config.yaml
num_hidden_layers: 17
hidden_size: 128
num_attention_heads: 4
num_key_value_heads: 4
head_dim: 32
intermediate_size: 1024
vocab_size: 8192
hidden_act: "gelu"
norm: "layernorm"
norm_place: "pre"
norm_eps: 1e-05
positions: "rope"
rope_theta: 2470.0
rope_fraction: 0.25
qk_norm: false
attn_scale: 0.177
bias: "all"
tie_word_embeddings: false
parallel_block: true
init: "uniform"
init_std_qkv: 0.0258
init_std_o: 0.0258
init_std_up: 0.0258
init_std_down: 0.0
optimizer: "adamw"
learning_rate: 0.00202
beta1: 0.9
beta2: 0.98
weight_decay: 0.072
lr_head: 0.0105
warmup_steps: 243
schedule: "cos"
final_lr_fraction: 0.03
batch_tokens: 32768
max_seq_len: 768
doc_mask: true
train_tokens: 260300000
max_steps: 7944
dataset: "wikipedia_en"
Each number is 50 + 10 x the weight over its row's rms, rounded and kept within 0 to 99. Layers, rows and columns count from 0. The size before them is the row's rms in percent of the matrix's.

# layer 12 MLP up, 1024x128, rms 0.059, rows 465-492, columns 0-127
010:67 51 55 44 48 37 53 54 47 48 55 46 58 56 65 68 53 34 57 52 47 31 52 55 50 41 46 37 51 50 39 44 54 54 56 47 35 50 47 58 53 37 51 50 38 42 58 36 52 50 52 53 41 47 49 58 62 39 55 47 15 44 40 42 54 52 45 45 34 63 63 40 39 51 43 42 45 56 42 60 74 32 65 51 51 73 33 59 47 47 36 45 68 51 53 44 41 39 61 41 48 55 53 45 55 43 67 62 49 49 43 61 49 69 53 76 54 63 50 42 48 36 61 56 38 66 67 41
189:61 59 45 53 74 59 40 36 57 48 58 63 47 64 44 41 58 48 43 56 35 51 54 49 48 53 42 52 61 45 37 59 54 53 70 39 46 39 43 38 50 44 58 36 54 71 59 43 52 51 45 56 73 51 43 41 63 44 37 50 38 50 41 31 38 57 45 60 37 63 66 56 40 49 53 60 59 46 41 66 47 51 64 51 58 46 42 33 43 52 48 50 41 32 66 44 66 36 63 56 54 49 48 39 39 59 74 39 59 51 33 68 54 56 49 43 53 45 39 35 61 52 54 38 68 55 49 64
172:44 47 57 57 45 32 57 48 55 59 50 47 44 62 54 63 40 37 65 57 57 62 41 48 58 58 59 55 38 44 48 70 52 60 56 54 35 62 53 67 40 38 56 34 47 45 36 49 55 50 37 72 51 45 53 62 57 52 31 59 46 64 59 50 61 51 55 49 38 53 31 53 43 37 40 57 63 59 30 35 51 65 37 55 39 41 53 57 51 74 47 59 66 46 40 59 44 60 45 42 40 44 59 44 56 51 45 39 45 69 41 40 28 34 54 41 65 49 48 45 35 55 47 56 27 62 48 51
057:55 57 54 48 50 39 62 61 57 42 63 34 55 28 51 35 43 30 49 44 49 46 42 62 65 45 66 56 30 49 49 49 44 52 47 52 58 44 57 52 46 21 41 45 52 48 47 53 59 49 49 51 42 32 55 54 59 52 53 56 41 43 70 54 34 66 50 52 32 59 65 60 37 52 46 35 47 56 58 63 47 49 47 47 65 31 24 51 60 55 46 67 38 55 40 53 34 50 54 57 49 36 47 56 51 39 65 29 52 59 45 49 41 65 42 50 54 61 66 58 47 55 70 45 44 55 37 42
140:40 51 40 64 53 43 53 47 47 53 53 52 35 52 63 47 53 45 61 60 31 54 58 49 59 68 46 48 57 42 68 60 64 51 48 35 47 45 51 58 43 43 64 20 46 47 59 40 61 36 45 47 54 49 49 48 65 48 45 62 51 39 47 59 42 42 72 47 39 56 58 68 42 31 41 60 50 38 40 50 57 54 44 35 49 55 45 44 62 49 55 63 43 52 77 61 47 77 40 43 45 44 47 44 44 47 63 40 40 61 55 55 41 51 36 30 50 50 33 62 55 51 38 37 60 70 59 46
197:69 56 46 46 66 49 35 51 62 57 52 51 54 52 57 61 51 42 47 74 68 44 60 63 51 64 55 74 44 40 51 48 68 41 50 59 49 53 41 62 45 42 56 38 57 65 58 24 60 52 41 51 52 68 60 33 49 57 39 54 49 59 42 72 61 53 34 51 45 25 38 42 44 56 53 45 50 32 56 49 55 47 58 33 56 45 36 41 55 45 56 48 58 33 59 35 50 34 40 65 44 43 54 41 46 47 62 49 39 55 34 51 40 57 52 56 31 55 47 42 37 48 47 47 49 54 37 51
009:46 53 31 44 46 56 63 58 55 48 57 63 56 61 52 43 71 45 45 44 59 49 50 54 58 54 68 38 62 42 46 39 43 40 59 51 61 48 43 69 66 59 44 76 59 53 41 65 45 59 53 52 35 45 46 41 43 47 53 47 66 50 40 50 22 55 47 43 56 40 51 57 46 53 73 53 37 62 71 52 37 43 53 34 43 64 55 49 42 47 50 59 52 47 67 49 40 38 41 33 51 36 43 57 45 38 26 46 55 48 47 60 51 63 41 51 68 56 56 48 53 57 33 65 35 46 64 49
010:47 51 49 47 53 50 43 42 38 42 55 43 49 50 52 44 52 52 58 65 57 62 52 51 46 50 68 58 41 33 53 46 51 51 54 59 68 26 42 56 58 50 44 47 58 52 37 52 42 52 28 51 62 62 49 34 44 43 33 41 61 48 46 39 33 62 55 42 40 42 53 18 38 41 53 60 46 53 50 54 42 37 48 37 34 23 60 46 44 44 75 45 38 51 60 42 43 41 31 39 51 43 47 45 51 37 18 47 47 50 62 39 48 66 50 56 48 56 50 39 55 60 43 60 41 38 45 52
010:62 50 53 41 48 47 55 68 53 51 51 52 49 56 69 54 42 47 59 42 42 39 47 49 52 53 42 53 49 62 46 40 47 50 45 43 36 68 51 51 43 36 58 52 42 48 64 53 59 44 58 44 40 50 57 59 64 54 70 58 32 39 35 47 56 46 51 61 53 56 52 71 54 53 52 38 49 45 54 55 57 58 50 59 78 87 43 67 51 45 31 50 50 56 50 49 57 42 71 54 48 40 59 45 47 51 87 55 60 51 32 63 57 32 43 58 55 43 53 56 40 33 58 50 50 60 56 40
190:54 35 42 56 50 57 48 58 49 67 37 52 41 54 50 48 60 45 56 58 50 43 34 58 54 52 57 56 44 37 53 45 60 53 42 44 54 47 53 42 59 39 48 54 57 49 77 42 57 64 45 40 76 32 44 44 56 62 52 61 40 48 37 65 32 49 64 61 44 27 40 42 47 59 52 55 34 45 40 61 58 40 67 41 52 41 59 59 51 50 55 28 55 36 48 57 66 34 59 53 42 36 58 57 56 57 65 54 59 36 37 58 18 68 53 64 55 55 54 48 45 53 55 46 53 53 38 52
174:48 45 36 49 75 54 46 50 46 62 54 57 60 52 55 65 39 41 46 58 72 55 36 48 42 36 50 38 67 52 57 30 61 48 39 49 56 46 46 44 60 40 50 50 47 48 59 50 58 61 48 57 62 42 63 43 69 54 53 59 46 40 61 44 45 48 53 67 61 63 66 44 61 30 28 57 53 55 50 48 53 58 49 55 65 41 37 33 38 67 47 45 55 48 39 39 54 53 49 52 53 46 64 50 71 47 49 36 43 61 40 52 46 38 52 39 37 51 27 45 32 53 64 59 31 42 53 34
009:39 54 62 50 56 61 54 57 50 55 43 32 23 58 40 13 39 53 41 52 57 63 71 38 50 45 49 51 42 51 66 59 27 57 40 54 57 55 54 31 48 51 36 51 49 45 41 50 51 46 37 56 46 45 50 51 49 60 39 54 62 44 54 48 45 34 48 48 58 54 47 51 56 59 60 38 57 44 49 47 41 60 43 41 45 38 59 46 31 51 49 41 34 61 45 44 47 61 63 43 64 52 54 58 27 45 50 51 42 47 41 42 28 54 48 28 41 33 53 52 38 63 37 54 52 34 38 60
008:70 48 48 55 66 41 49 55 65 49 73 52 52 39 53 70 58 45 69 54 45 45 56 64 65 51 46 53 50 58 57 55 63 56 48 40 45 51 65 57 46 54 62 59 40 56 70 48 57 50 47 53 53 49 59 65 45 46 63 57 31 51 48 42 50 56 54 66 58 54 37 64 42 43 36 54 38 55 71 37 58 49 56 53 60 60 55 51 41 58 50 45 30 63 47 53 42 43 67 50 54 63 67 55 58 52 82 56 46 68 41 57 76 48 60 64 49 53 59 46 54 42 53 49 38 66 48 56
009:70 65 53 57 61 48 41 64 58 48 53 53 41 78 67 46 47 55 55 57 52 41 47 49 54 48 49 57 52 54 66 40 47 28 58 54 51 52 71 48 36 56 47 41 49 56 65 65 49 52 53 61 44 55 59 72 57 57 50 69 47 40 69 63 63 59 50 45 36 49 51 28 63 48 64 62 58 41 60 56 62 54 43 50 71 49 51 58 44 37 54 60 46 56 50 44 62 70 74 71 50 25 50 62 52 55 50 52 54 51 50 54 53 70 55 61 54 49 56 51 56 61 54 57 55 53 52 51
012:40 47 44 44 36 53 52 38 47 44 43 51 52 37 34 29 38 44 47 55 55 48 55 49 60 34 45 38 51 36 52 45 50 59 45 55 51 34 52 50 49 45 39 52 47 54 40 36 45 52 50 53 49 43 45 41 41 52 36 49 80 52 59 31 26 50 56 43 45 32 44 43 35 43 61 58 43 47 51 38 33 34 47 36 37 43 52 40 47 30 49 48 46 42 53 46 46 48 31 23 45 44 45 56 47 38 08 47 46 42 61 47 50 45 41 46 45 47 43 51 51 50 45 55 34 33 59 50
183:59 27 54 35 65 34 53 48 60 46 45 50 52 39 57 47 44 21 56 59 40 41 45 61 34 55 49 55 45 47 54 71 46 59 48 52 36 44 46 45 50 56 79 54 53 51 55 54 58 40 46 48 47 55 44 62 29 58 59 54 32 56 70 61 50 46 52 60 46 55 63 50 65 30 59 44 58 63 44 45 52 35 47 55 44 53 31 50 72 46 58 46 61 49 46 29 67 43 52 55 40 34 69 59 49 61 34 39 54 44 41 47 51 53 44 46 41 48 51 46 29 62 54 54 46 55 51 53
014:55 55 49 33 54 50 49 54 56 41 45 52 33 52 50 41 44 32 53 42 47 45 54 45 58 46 68 48 34 47 48 52 45 28 56 45 44 40 53 50 42 28 47 54 43 43 45 44 57 46 47 45 41 56 53 50 52 54 55 65 36 40 36 42 56 54 45 46 34 37 53 31 39 45 41 25 45 44 47 61 43 28 57 47 60 49 42 64 45 37 47 48 45 31 56 39 35 41 52 57 39 34 56 48 48 23 52 48 53 49 32 52 25 61 51 56 46 38 53 48 37 44 60 42 23 44 30 37
073:62 53 37 51 53 51 31 33 50 53 50 71 51 33 60 41 63 40 45 48 51 54 51 37 55 46 58 39 32 41 51 55 46 58 49 47 67 44 51 58 41 48 63 49 50 55 63 45 52 52 49 56 35 59 46 59 49 51 46 53 55 43 50 63 52 60 37 62 34 39 55 16 50 47 49 27 40 48 56 63 52 48 57 51 60 25 51 71 38 52 30 55 53 49 46 54 44 49 53 53 39 53 53 55 42 31 62 64 55 60 58 37 63 65 57 68 43 53 62 43 42 30 63 45 61 66 45 48
010:73 59 58 60 59 64 53 52 57 54 53 63 59 80 67 48 45 61 62 57 46 38 62 63 48 49 54 46 47 53 54 49 56 56 64 48 40 49 56 71 64 50 62 51 52 49 68 56 50 52 59 51 44 45 58 50 60 50 58 71 43 47 59 45 63 67 59 53 45 44 53 45 54 46 52 58 55 47 50 63 71 39 60 53 64 78 53 57 59 34 42 54 62 50 55 42 40 43 68 40 41 50 74 62 51 38 58 68 59 56 47 54 56 57 52 79 49 46 50 59 60 47 62 46 44 53 58 50
014:35 50 48 39 37 54 72 63 54 46 52 45 32 56 47 23 49 57 44 40 47 56 61 24 65 49 61 45 50 48 44 45 42 61 59 51 53 58 48 38 60 59 45 53 47 37 52 62 51 43 63 57 32 53 39 48 48 77 59 62 43 24 46 57 39 42 45 44 63 55 70 56 52 61 67 31 43 46 64 52 32 53 63 43 66 65 48 42 36 36 49 50 58 49 48 45 48 47 64 55 49 43 44 60 48 44 49 55 47 37 43 60 27 60 48 53 66 49 54 55 48 54 49 51 42 46 43 59
010:40 40 35 49 42 58 56 48 48 55 45 46 51 32 39 39 48 48 48 38 47 35 44 48 39 38 40 41 46 47 40 55 48 45 52 42 26 50 46 59 53 32 51 51 48 50 42 53 47 40 57 48 47 53 53 47 34 36 44 40 63 57 15 40 49 49 59 54 53 48 40 63 44 46 48 38 42 48 52 36 33 53 43 45 37 50 37 48 39 41 39 44 40 34 42 52 41 33 32 37 53 61 56 46 53 22 44 33 43 40 46 44 74 32 38 33 45 44 51 51 37 43 34 48 60 54 61 35
154:64 70 47 50 46 65 32 47 57 48 48 60 62 43 45 35 28 45 45 52 75 52 43 69 42 55 69 64 44 46 45 56 59 49 58 59 50 59 50 30 51 46 60 42 45 55 54 37 44 48 45 45 62 44 30 57 48 64 43 62 54 47 50 58 39 52 45 48 51 64 31 33 45 47 49 79 51 71 54 49 52 47 44 38 41 59 58 40 33 64 52 61 52 44 40 40 62 44 56 51 65 38 47 36 56 45 61 55 48 68 53 42 51 41 56 49 49 50 28 39 44 54 51 47 35 43 51 40
009:49 71 48 59 48 56 57 51 47 54 50 37 55 41 43 48 38 52 51 51 50 77 52 56 55 61 71 54 50 38 52 68 57 60 35 58 68 49 53 39 65 64 38 48 52 50 41 59 46 40 43 55 71 78 46 34 50 66 48 53 71 51 64 67 52 51 52 36 49 51 64 33 54 57 63 53 68 54 44 62 54 48 48 41 57 27 56 45 53 44 61 57 50 58 43 56 54 51 51 47 55 50 57 38 52 67 39 49 41 54 46 43 33 67 47 53 48 47 60 56 55 76 56 53 62 51 40 65
013:44 66 39 41 50 55 47 44 60 38 56 48 42 40 29 52 71 43 65 36 55 59 55 51 80 44 64 52 56 52 56 53 52 60 56 57 55 32 66 56 49 44 45 61 44 44 53 45 56 47 82 55 63 54 47 54 48 55 48 62 58 42 60 39 46 61 50 50 49 45 54 53 50 54 74 39 53 63 67 50 41 32 56 44 50 51 54 45 47 54 57 46 42 44 60 50 43 50 46 67 44 37 38 61 58 43 39 66 33 50 58 62 42 74 41 59 52 51 52 57 55 52 51 56 17 53 52 60
009:51 49 53 56 43 44 42 49 40 51 56 36 43 36 52 41 55 47 48 47 39 57 47 28 46 59 43 30 60 61 42 31 37 59 41 56 62 61 57 26 60 67 55 62 43 48 49 48 38 55 55 47 48 39 45 51 50 58 48 50 60 49 58 50 29 30 29 45 65 59 55 58 47 43 66 57 42 53 55 47 44 55 38 41 39 63 52 36 34 47 54 40 48 70 52 51 53 56 56 47 60 60 39 69 42 74 54 57 45 53 46 55 65 21 42 40 60 48 47 57 66 46 42 52 38 35 39 62
145:34 56 59 46 49 61 40 50 48 43 51 46 54 53 54 48 57 54 62 62 74 44 62 51 60 43 42 55 33 36 42 53 45 51 51 62 45 62 73 52 47 25 42 58 60 54 65 57 54 55 44 59 46 45 43 55 46 50 55 43 46 61 55 53 43 59 35 45 63 43 38 34 45 63 48 69 67 45 41 39 55 35 40 54 47 42 61 63 48 41 60 26 55 44 32 59 61 45 38 42 37 55 48 49 47 47 55 66 70 60 42 31 38 59 54 50 62 55 56 38 26 64 51 46 31 49 41 44
011:55 46 31 41 56 43 43 49 63 38 68 53 53 61 40 53 54 43 33 53 47 27 48 62 54 42 48 48 52 47 56 47 46 29 57 33 31 35 45 54 30 43 41 40 47 56 49 44 43 57 22 40 39 40 44 57 55 37 47 50 21 55 48 47 46 58 34 47 31 31 38 39 38 43 43 51 42 42 50 35 49 22 49 46 56 26 39 38 46 52 45 51 51 38 44 44 53 47 50 55 36 48 49 49 50 38 49 45 42 59 39 47 41 61 52 49 49 52 44 45 44 36 58 42 33 58 50 42
014:37 40 47 33 36 50 64 61 37 51 39 48 47 44 45 33 59 49 42 36 47 66 52 34 51 46 41 38 50 45 42 46 39 54 53 50 65 59 50 54 58 59 44 69 49 43 40 55 46 45 80 51 43 49 46 44 39 62 48 47 68 40 39 40 25 35 52 39 66 47 51 63 47 57 67 42 42 50 62 48 24 52 52 40 43 73 54 60 31 45 57 51 47 49 53 51 45 41 43 43 52 40 35 56 44 45 28 47 49 43 54 60 62 38 37 34 63 46 51 55 48 46 40 63 43 43 46 56
# layer 12 MLP down (transposed), 1024x128, rms 0.0523, rows 465-491, columns 0-127
007:43 52 42 48 44 71 71 45 69 45 40 45 41 48 49 33 40 57 52 58 53 59 47 51 52 63 53 51 57 57 60 65 54 36 61 42 67 48 60 41 50 48 45 62 56 57 42 48 50 50 31 51 45 45 53 48 37 51 33 63 63 50 49 61 48 58 60 60 51 47 39 73 54 51 58 50 41 49 50 46 58 59 18 43 45 06 51 52 66 45 60 52 52 48 39 53 66 54 58 50 45 40 61 47 61 56 49 31 61 53 43 49 44 46 60 34 38 44 59 64 54 53 46 47 43 34 59 55
190:44 50 46 45 41 54 56 58 47 50 54 56 45 41 55 56 68 29 51 42 38 42 47 41 41 39 45 26 48 48 58 59 57 51 45 38 31 57 48 55 49 54 30 67 63 35 43 53 53 45 53 56 47 86 47 68 49 70 48 49 46 60 36 50 36 45 68 52 55 54 43 61 51 69 66 63 54 52 53 42 60 57 56 40 62 64 58 59 40 48 56 42 45 39 39 42 44 67 32 44 62 47 58 53 14 44 37 46 57 58 52 53 59 56 40 41 45 48 53 60 55 49 43 46 47 54 48 59
169:29 52 40 63 59 34 56 51 36 28 46 70 42 55 43 46 36 45 53 43 49 41 51 47 37 48 47 49 51 57 57 40 55 38 56 51 50 41 42 61 48 59 45 49 57 43 61 69 49 64 30 52 47 53 37 58 41 53 44 46 76 45 42 37 44 36 43 64 48 51 53 23 50 54 64 47 45 53 58 56 59 45 66 55 74 45 45 57 42 61 56 45 61 54 57 54 40 39 51 39 62 68 40 55 55 52 77 34 55 44 52 61 61 50 38 54 46 64 55 49 65 46 54 32 54 59 36 55
061:39 51 52 50 43 52 47 47 45 50 46 52 46 58 50 35 51 59 46 46 53 60 53 34 39 60 52 54 54 45 47 48 48 46 58 51 52 50 46 55 61 51 61 54 49 51 44 54 59 45 00 54 53 56 51 44 51 54 43 50 41 53 51 46 44 45 51 51 41 51 47 54 53 48 59 57 46 56 60 45 59 54 60 51 39 25 61 55 53 49 54 38 58 51 60 42 51 63 54 47 45 57 51 53 57 48 57 60 45 52 65 54 55 46 60 47 61 47 52 47 54 45 48 55 50 49 62 48
162:55 41 32 38 48 52 56 63 51 57 52 61 34 49 29 53 58 52 51 33 38 43 45 50 63 50 56 52 36 59 44 45 28 37 59 48 56 45 57 45 51 65 48 53 40 36 41 54 53 43 19 54 45 44 47 62 53 45 67 49 41 54 46 51 49 53 43 61 43 53 61 41 79 60 43 34 72 51 59 57 63 48 52 64 56 41 54 53 51 62 48 63 68 58 46 63 37 47 53 66 43 59 44 59 43 32 63 47 59 44 29 49 54 56 31 54 52 37 51 61 49 49 54 58 48 50 43 73
223:64 58 52 51 60 37 48 47 67 55 52 53 48 53 47 63 45 44 58 55 53 47 52 61 57 44 57 66 42 47 55 55 54 45 48 56 53 43 47 53 47 46 60 46 42 58 60 42 56 50 00 50 52 54 53 48 54 55 55 55 38 55 51 59 63 61 41 53 34 47 39 35 56 43 40 47 60 46 50 53 74 46 50 52 59 14 43 46 55 56 53 52 54 41 54 50 47 31 43 68 43 44 53 56 45 49 59 46 47 66 35 49 45 58 47 59 42 49 51 49 43 45 58 43 46 65 41 49
008:57 58 46 49 48 42 46 59 50 62 37 46 38 67 43 39 45 40 58 49 38 61 46 59 45 43 43 57 44 60 52 48 43 60 40 42 46 50 71 52 51 47 43 47 42 48 48 46 64 50 13 44 54 52 57 54 59 41 51 49 46 46 70 55 47 35 50 47 48 58 34 56 57 60 44 60 48 53 42 39 44 62 55 57 52 06 49 48 47 52 53 41 35 58 30 51 50 44 46 83 49 57 54 47 67 62 65 56 52 44 79 51 57 52 43 56 44 55 49 53 49 58 59 41 64 53 46 56
007:49 63 46 43 49 30 57 36 73 58 52 47 39 62 65 51 59 47 39 29 53 47 35 53 49 54 43 42 45 52 37 47 43 57 58 47 41 54 63 59 59 43 60 56 43 49 59 28 56 51 51 36 30 45 47 46 51 59 50 39 32 42 50 58 48 30 26 37 49 47 31 70 60 48 46 43 45 52 49 37 51 68 63 59 46 37 48 51 54 56 46 56 50 59 42 53 43 50 54 72 59 50 41 46 55 39 75 59 50 54 62 48 48 32 48 54 55 57 45 27 39 54 53 34 69 53 47 48
008:48 38 46 53 50 65 51 42 47 50 40 49 52 34 30 45 40 51 55 72 48 49 63 46 49 43 50 54 59 55 63 61 50 44 42 38 62 50 44 27 52 62 27 37 53 44 47 62 48 51 25 63 53 51 46 56 45 37 38 60 59 53 66 34 52 59 61 52 43 48 53 47 40 58 51 58 54 50 52 55 56 38 36 43 40 13 48 53 52 37 42 33 49 38 48 44 51 48 41 34 50 59 64 40 60 58 26 41 40 51 66 47 49 63 45 41 42 49 44 65 58 49 49 52 25 47 52 51
178:44 56 59 62 53 47 66 52 62 51 43 60 39 58 56 61 41 60 50 25 42 44 43 47 43 52 55 43 46 55 61 47 43 51 45 59 53 64 62 49 49 40 35 54 38 42 28 57 46 58 30 39 40 58 55 47 43 47 55 50 57 41 73 49 59 48 64 57 81 62 46 40 59 47 49 62 55 55 49 51 42 58 49 59 30 57 38 62 33 38 58 47 45 42 58 43 63 66 37 37 51 60 22 73 41 50 49 40 40 65 55 43 43 31 54 48 51 47 60 49 62 48 47 49 37 50 50 46
169:46 47 29 48 37 50 35 46 43 42 36 38 54 57 61 45 57 54 53 39 47 61 48 56 39 62 49 45 47 56 45 58 35 41 50 51 57 51 52 82 37 64 56 50 50 48 42 23 55 48 51 59 46 66 41 53 31 75 42 52 53 56 54 45 70 47 54 50 57 34 51 56 53 40 73 50 45 43 47 65 50 47 33 40 25 44 44 49 58 63 56 46 70 58 46 56 55 50 44 42 58 48 35 46 23 55 40 55 61 54 65 34 65 57 52 63 58 50 47 44 48 52 51 60 56 53 41 54
008:49 47 43 63 46 38 44 56 47 54 47 42 70 46 51 51 47 48 47 64 40 33 51 43 55 41 54 48 49 41 43 47 60 70 53 57 58 46 31 63 51 53 63 45 49 56 63 56 42 48 11 51 59 55 53 48 47 48 66 38 48 74 50 32 43 47 51 48 48 57 49 55 55 49 47 42 52 54 54 39 33 26 75 68 55 46 41 50 73 50 46 55 47 52 51 53 54 52 42 47 41 59 51 52 55 64 48 56 51 60 85 49 73 47 45 52 69 60 56 51 48 35 60 47 44 46 59 54
006:39 49 44 33 45 59 65 49 38 52 50 47 54 66 57 37 37 51 24 68 50 51 60 50 49 52 67 50 48 31 52 62 50 46 46 57 59 57 48 28 54 47 37 39 47 44 55 56 53 49 29 65 45 54 38 64 51 47 50 55 58 45 64 48 53 54 49 53 47 33 63 45 39 54 54 55 62 34 36 66 54 42 42 38 39 50 53 51 48 42 41 47 61 41 47 43 73 41 45 47 34 40 50 33 52 39 31 51 66 28 69 40 49 53 44 36 40 40 58 57 60 39 57 68 51 30 52 55
007:49 49 59 45 38 78 56 40 53 69 49 40 67 39 59 59 50 52 72 43 47 52 61 57 62 51 67 71 48 53 57 63 46 63 42 50 51 53 38 44 70 46 56 44 64 47 40 43 49 50 49 46 49 54 45 43 68 52 60 58 59 56 56 30 46 52 57 57 50 52 46 78 56 59 49 63 50 65 44 78 64 51 49 58 49 54 45 57 59 55 53 41 41 39 39 51 44 39 38 56 66 75 68 54 45 49 46 37 51 53 64 54 46 44 52 38 68 50 54 65 51 46 57 46 43 66 59 55
009:63 49 52 51 52 41 45 52 39 53 50 57 41 65 68 57 48 55 50 46 44 50 42 62 33 67 57 65 43 57 31 51 48 40 50 50 46 57 50 64 60 49 49 53 48 51 54 60 59 58 30 49 37 43 57 54 56 49 51 41 38 48 42 64 50 42 34 37 57 55 44 57 66 58 49 59 52 59 53 42 42 63 63 70 62 26 47 55 42 72 65 46 49 76 49 58 50 54 62 75 51 54 40 46 61 45 65 61 50 48 79 56 41 50 50 58 55 63 49 40 62 48 44 45 76 50 41 53
174:38 49 51 58 48 54 52 40 60 53 56 45 57 56 41 41 56 52 43 52 51 56 72 27 56 45 52 52 66 43 59 51 44 40 61 74 59 48 52 33 56 47 51 28 54 48 43 59 58 47 39 42 26 46 51 29 53 55 41 39 72 42 52 42 63 52 49 40 55 38 39 53 40 52 40 53 42 68 59 47 40 47 46 39 65 68 79 40 60 47 41 54 32 76 53 68 42 47 36 42 54 53 42 44 53 46 56 38 45 40 65 50 63 54 56 51 57 63 47 55 58 49 47 45 49 35 50 60
010:49 31 41 44 44 48 64 48 46 52 50 47 58 36 59 48 39 49 62 61 48 36 47 56 51 55 47 62 52 48 44 50 43 55 40 50 49 44 49 42 69 72 41 44 58 47 49 45 52 39 17 47 48 40 46 45 49 47 41 38 50 57 72 29 49 39 50 46 44 59 33 63 46 60 57 55 38 55 53 34 78 42 42 52 43 18 44 36 54 47 51 41 46 61 46 58 52 50 46 24 55 61 54 44 49 71 38 49 46 51 63 53 66 47 45 45 57 57 48 69 57 51 40 42 51 48 62 64
053:48 43 63 33 55 64 63 41 41 50 48 33 54 44 58 45 44 57 57 39 51 47 41 60 48 53 50 58 48 51 50 54 51 40 67 54 48 48 62 32 42 56 55 51 70 48 51 52 60 38 05 53 57 52 51 52 48 41 42 54 39 62 64 58 46 37 46 46 48 61 50 72 49 50 59 63 57 40 59 34 78 50 48 49 50 29 48 44 45 45 64 49 42 42 55 62 63 53 54 23 68 44 50 38 70 45 40 41 48 41 66 44 54 60 51 36 50 48 47 50 42 55 44 43 51 41 50 55
007:50 41 53 41 37 53 71 54 52 44 42 45 46 35 49 65 53 52 62 40 47 52 47 60 70 56 62 71 57 52 53 61 40 41 50 43 55 55 61 34 57 62 40 40 49 53 58 54 52 51 47 68 42 45 60 55 52 50 43 57 66 47 78 52 50 39 44 51 46 60 55 62 52 61 66 60 56 52 46 50 49 52 43 41 52 22 41 55 57 63 65 44 55 45 60 53 66 57 57 70 70 53 67 45 47 67 39 29 39 49 58 61 34 61 50 23 48 49 54 52 55 58 49 46 41 40 56 59
017:52 46 52 62 46 46 50 51 53 51 40 47 59 43 40 45 44 52 54 50 49 49 55 51 50 64 50 55 52 53 57 47 51 48 48 48 55 52 50 59 58 43 51 48 49 57 42 55 45 52 00 47 54 47 53 53 56 33 46 53 50 63 61 33 43 50 59 51 34 57 43 56 54 55 54 51 40 57 49 42 53 42 49 53 47 09 47 53 65 52 45 49 43 66 42 47 42 55 39 47 52 62 58 56 58 58 49 51 48 49 87 47 66 52 51 55 49 50 61 59 49 48 52 45 44 51 63 56
007:49 26 51 44 47 38 36 60 49 30 54 52 41 58 36 57 53 37 55 70 46 58 50 50 47 39 32 50 60 53 50 45 48 62 50 42 67 45 41 38 35 69 32 44 54 35 50 56 50 56 41 53 48 38 49 42 53 55 49 60 38 58 63 69 52 50 52 37 50 56 45 18 40 53 44 47 55 55 56 49 71 29 60 52 59 46 59 58 32 45 59 44 59 63 41 63 54 65 45 42 40 47 42 50 55 74 50 53 53 51 57 47 39 58 49 46 46 65 49 43 55 54 49 65 37 38 28 52
158:53 43 66 67 45 42 45 51 33 58 47 35 55 60 48 52 39 64 49 49 42 42 66 39 40 35 46 60 49 52 54 43 52 47 62 57 49 54 49 52 26 51 35 61 49 42 43 63 46 46 49 52 41 43 46 72 47 44 56 44 58 48 50 32 44 52 54 61 46 41 54 48 46 62 43 40 49 45 67 48 32 31 49 60 56 21 55 49 47 40 51 57 56 49 49 59 44 60 49 72 46 47 53 65 37 49 65 43 53 58 36 61 41 50 38 81 57 56 55 66 54 47 56 52 63 62 24 65
006:55 62 56 60 51 43 45 43 61 45 42 64 44 55 71 45 74 47 49 53 54 35 46 40 42 58 47 51 39 55 46 25 52 57 55 43 40 48 54 72 43 48 68 49 52 46 54 36 42 52 43 42 34 46 40 56 48 55 51 42 43 48 43 23 43 39 41 58 34 54 42 60 62 45 41 44 50 43 62 28 32 52 50 66 49 66 47 50 52 64 50 53 46 68 60 46 47 46 50 65 57 63 35 57 36 43 59 58 45 62 61 57 70 40 67 50 55 69 54 34 42 50 50 40 45 50 50 33
012:59 38 52 50 51 37 59 56 51 53 48 56 53 51 62 42 38 51 34 52 50 45 45 57 28 71 55 61 38 50 38 48 46 42 41 63 60 53 54 54 51 50 46 43 54 53 42 66 60 48 00 44 45 48 54 49 47 48 55 34 38 43 55 45 34 51 53 47 48 50 45 64 44 67 47 47 43 49 41 49 59 49 55 61 49 26 56 45 44 49 50 56 52 71 42 55 51 60 52 70 47 61 51 42 52 47 46 60 65 43 81 50 54 43 59 52 65 58 55 55 55 64 54 47 71 43 49 47
006:51 70 34 54 47 53 61 54 47 59 49 53 52 64 52 47 45 55 39 63 48 44 54 65 48 61 52 52 50 43 58 60 46 48 42 47 51 51 42 64 52 25 39 43 47 55 52 65 62 56 44 57 51 58 48 70 52 34 57 49 32 49 64 40 58 61 58 49 49 33 61 50 63 59 52 56 66 46 37 72 31 65 45 49 38 35 36 59 61 49 43 52 54 20 43 25 43 46 57 45 50 44 49 38 64 41 41 50 50 43 67 52 46 59 49 52 38 48 60 33 50 27 65 58 58 64 52 52
140:61 56 55 43 51 47 59 49 47 29 55 36 59 52 40 43 41 51 51 49 38 49 49 44 35 44 51 60 52 67 53 54 43 54 55 62 58 49 47 36 41 63 41 69 46 40 55 65 38 47 57 56 53 59 69 43 33 49 61 55 59 48 38 53 57 42 30 53 53 40 58 68 55 51 67 34 53 52 57 57 36 39 56 71 62 34 57 52 60 46 50 59 42 47 51 35 45 42 35 58 40 58 47 68 47 35 44 42 49 61 31 69 36 43 41 49 62 42 51 66 55 47 56 81 41 46 36 43
008:50 62 63 38 36 45 53 56 31 60 41 43 47 49 56 48 28 47 59 55 52 63 49 43 45 49 58 63 38 48 39 56 61 42 48 45 48 68 56 30 53 37 59 53 67 51 43 54 54 58 45 48 46 45 48 43 63 55 43 52 66 44 36 76 41 38 60 73 55 65 53 50 45 42 52 62 39 49 39 53 51 58 44 43 47 63 57 67 41 30 60 48 39 35 55 71 52 32 43 44 38 30 52 55 37 48 43 48 64 33 68 59 39 41 45 37 36 37 58 48 49 41 52 54 62 52 52 55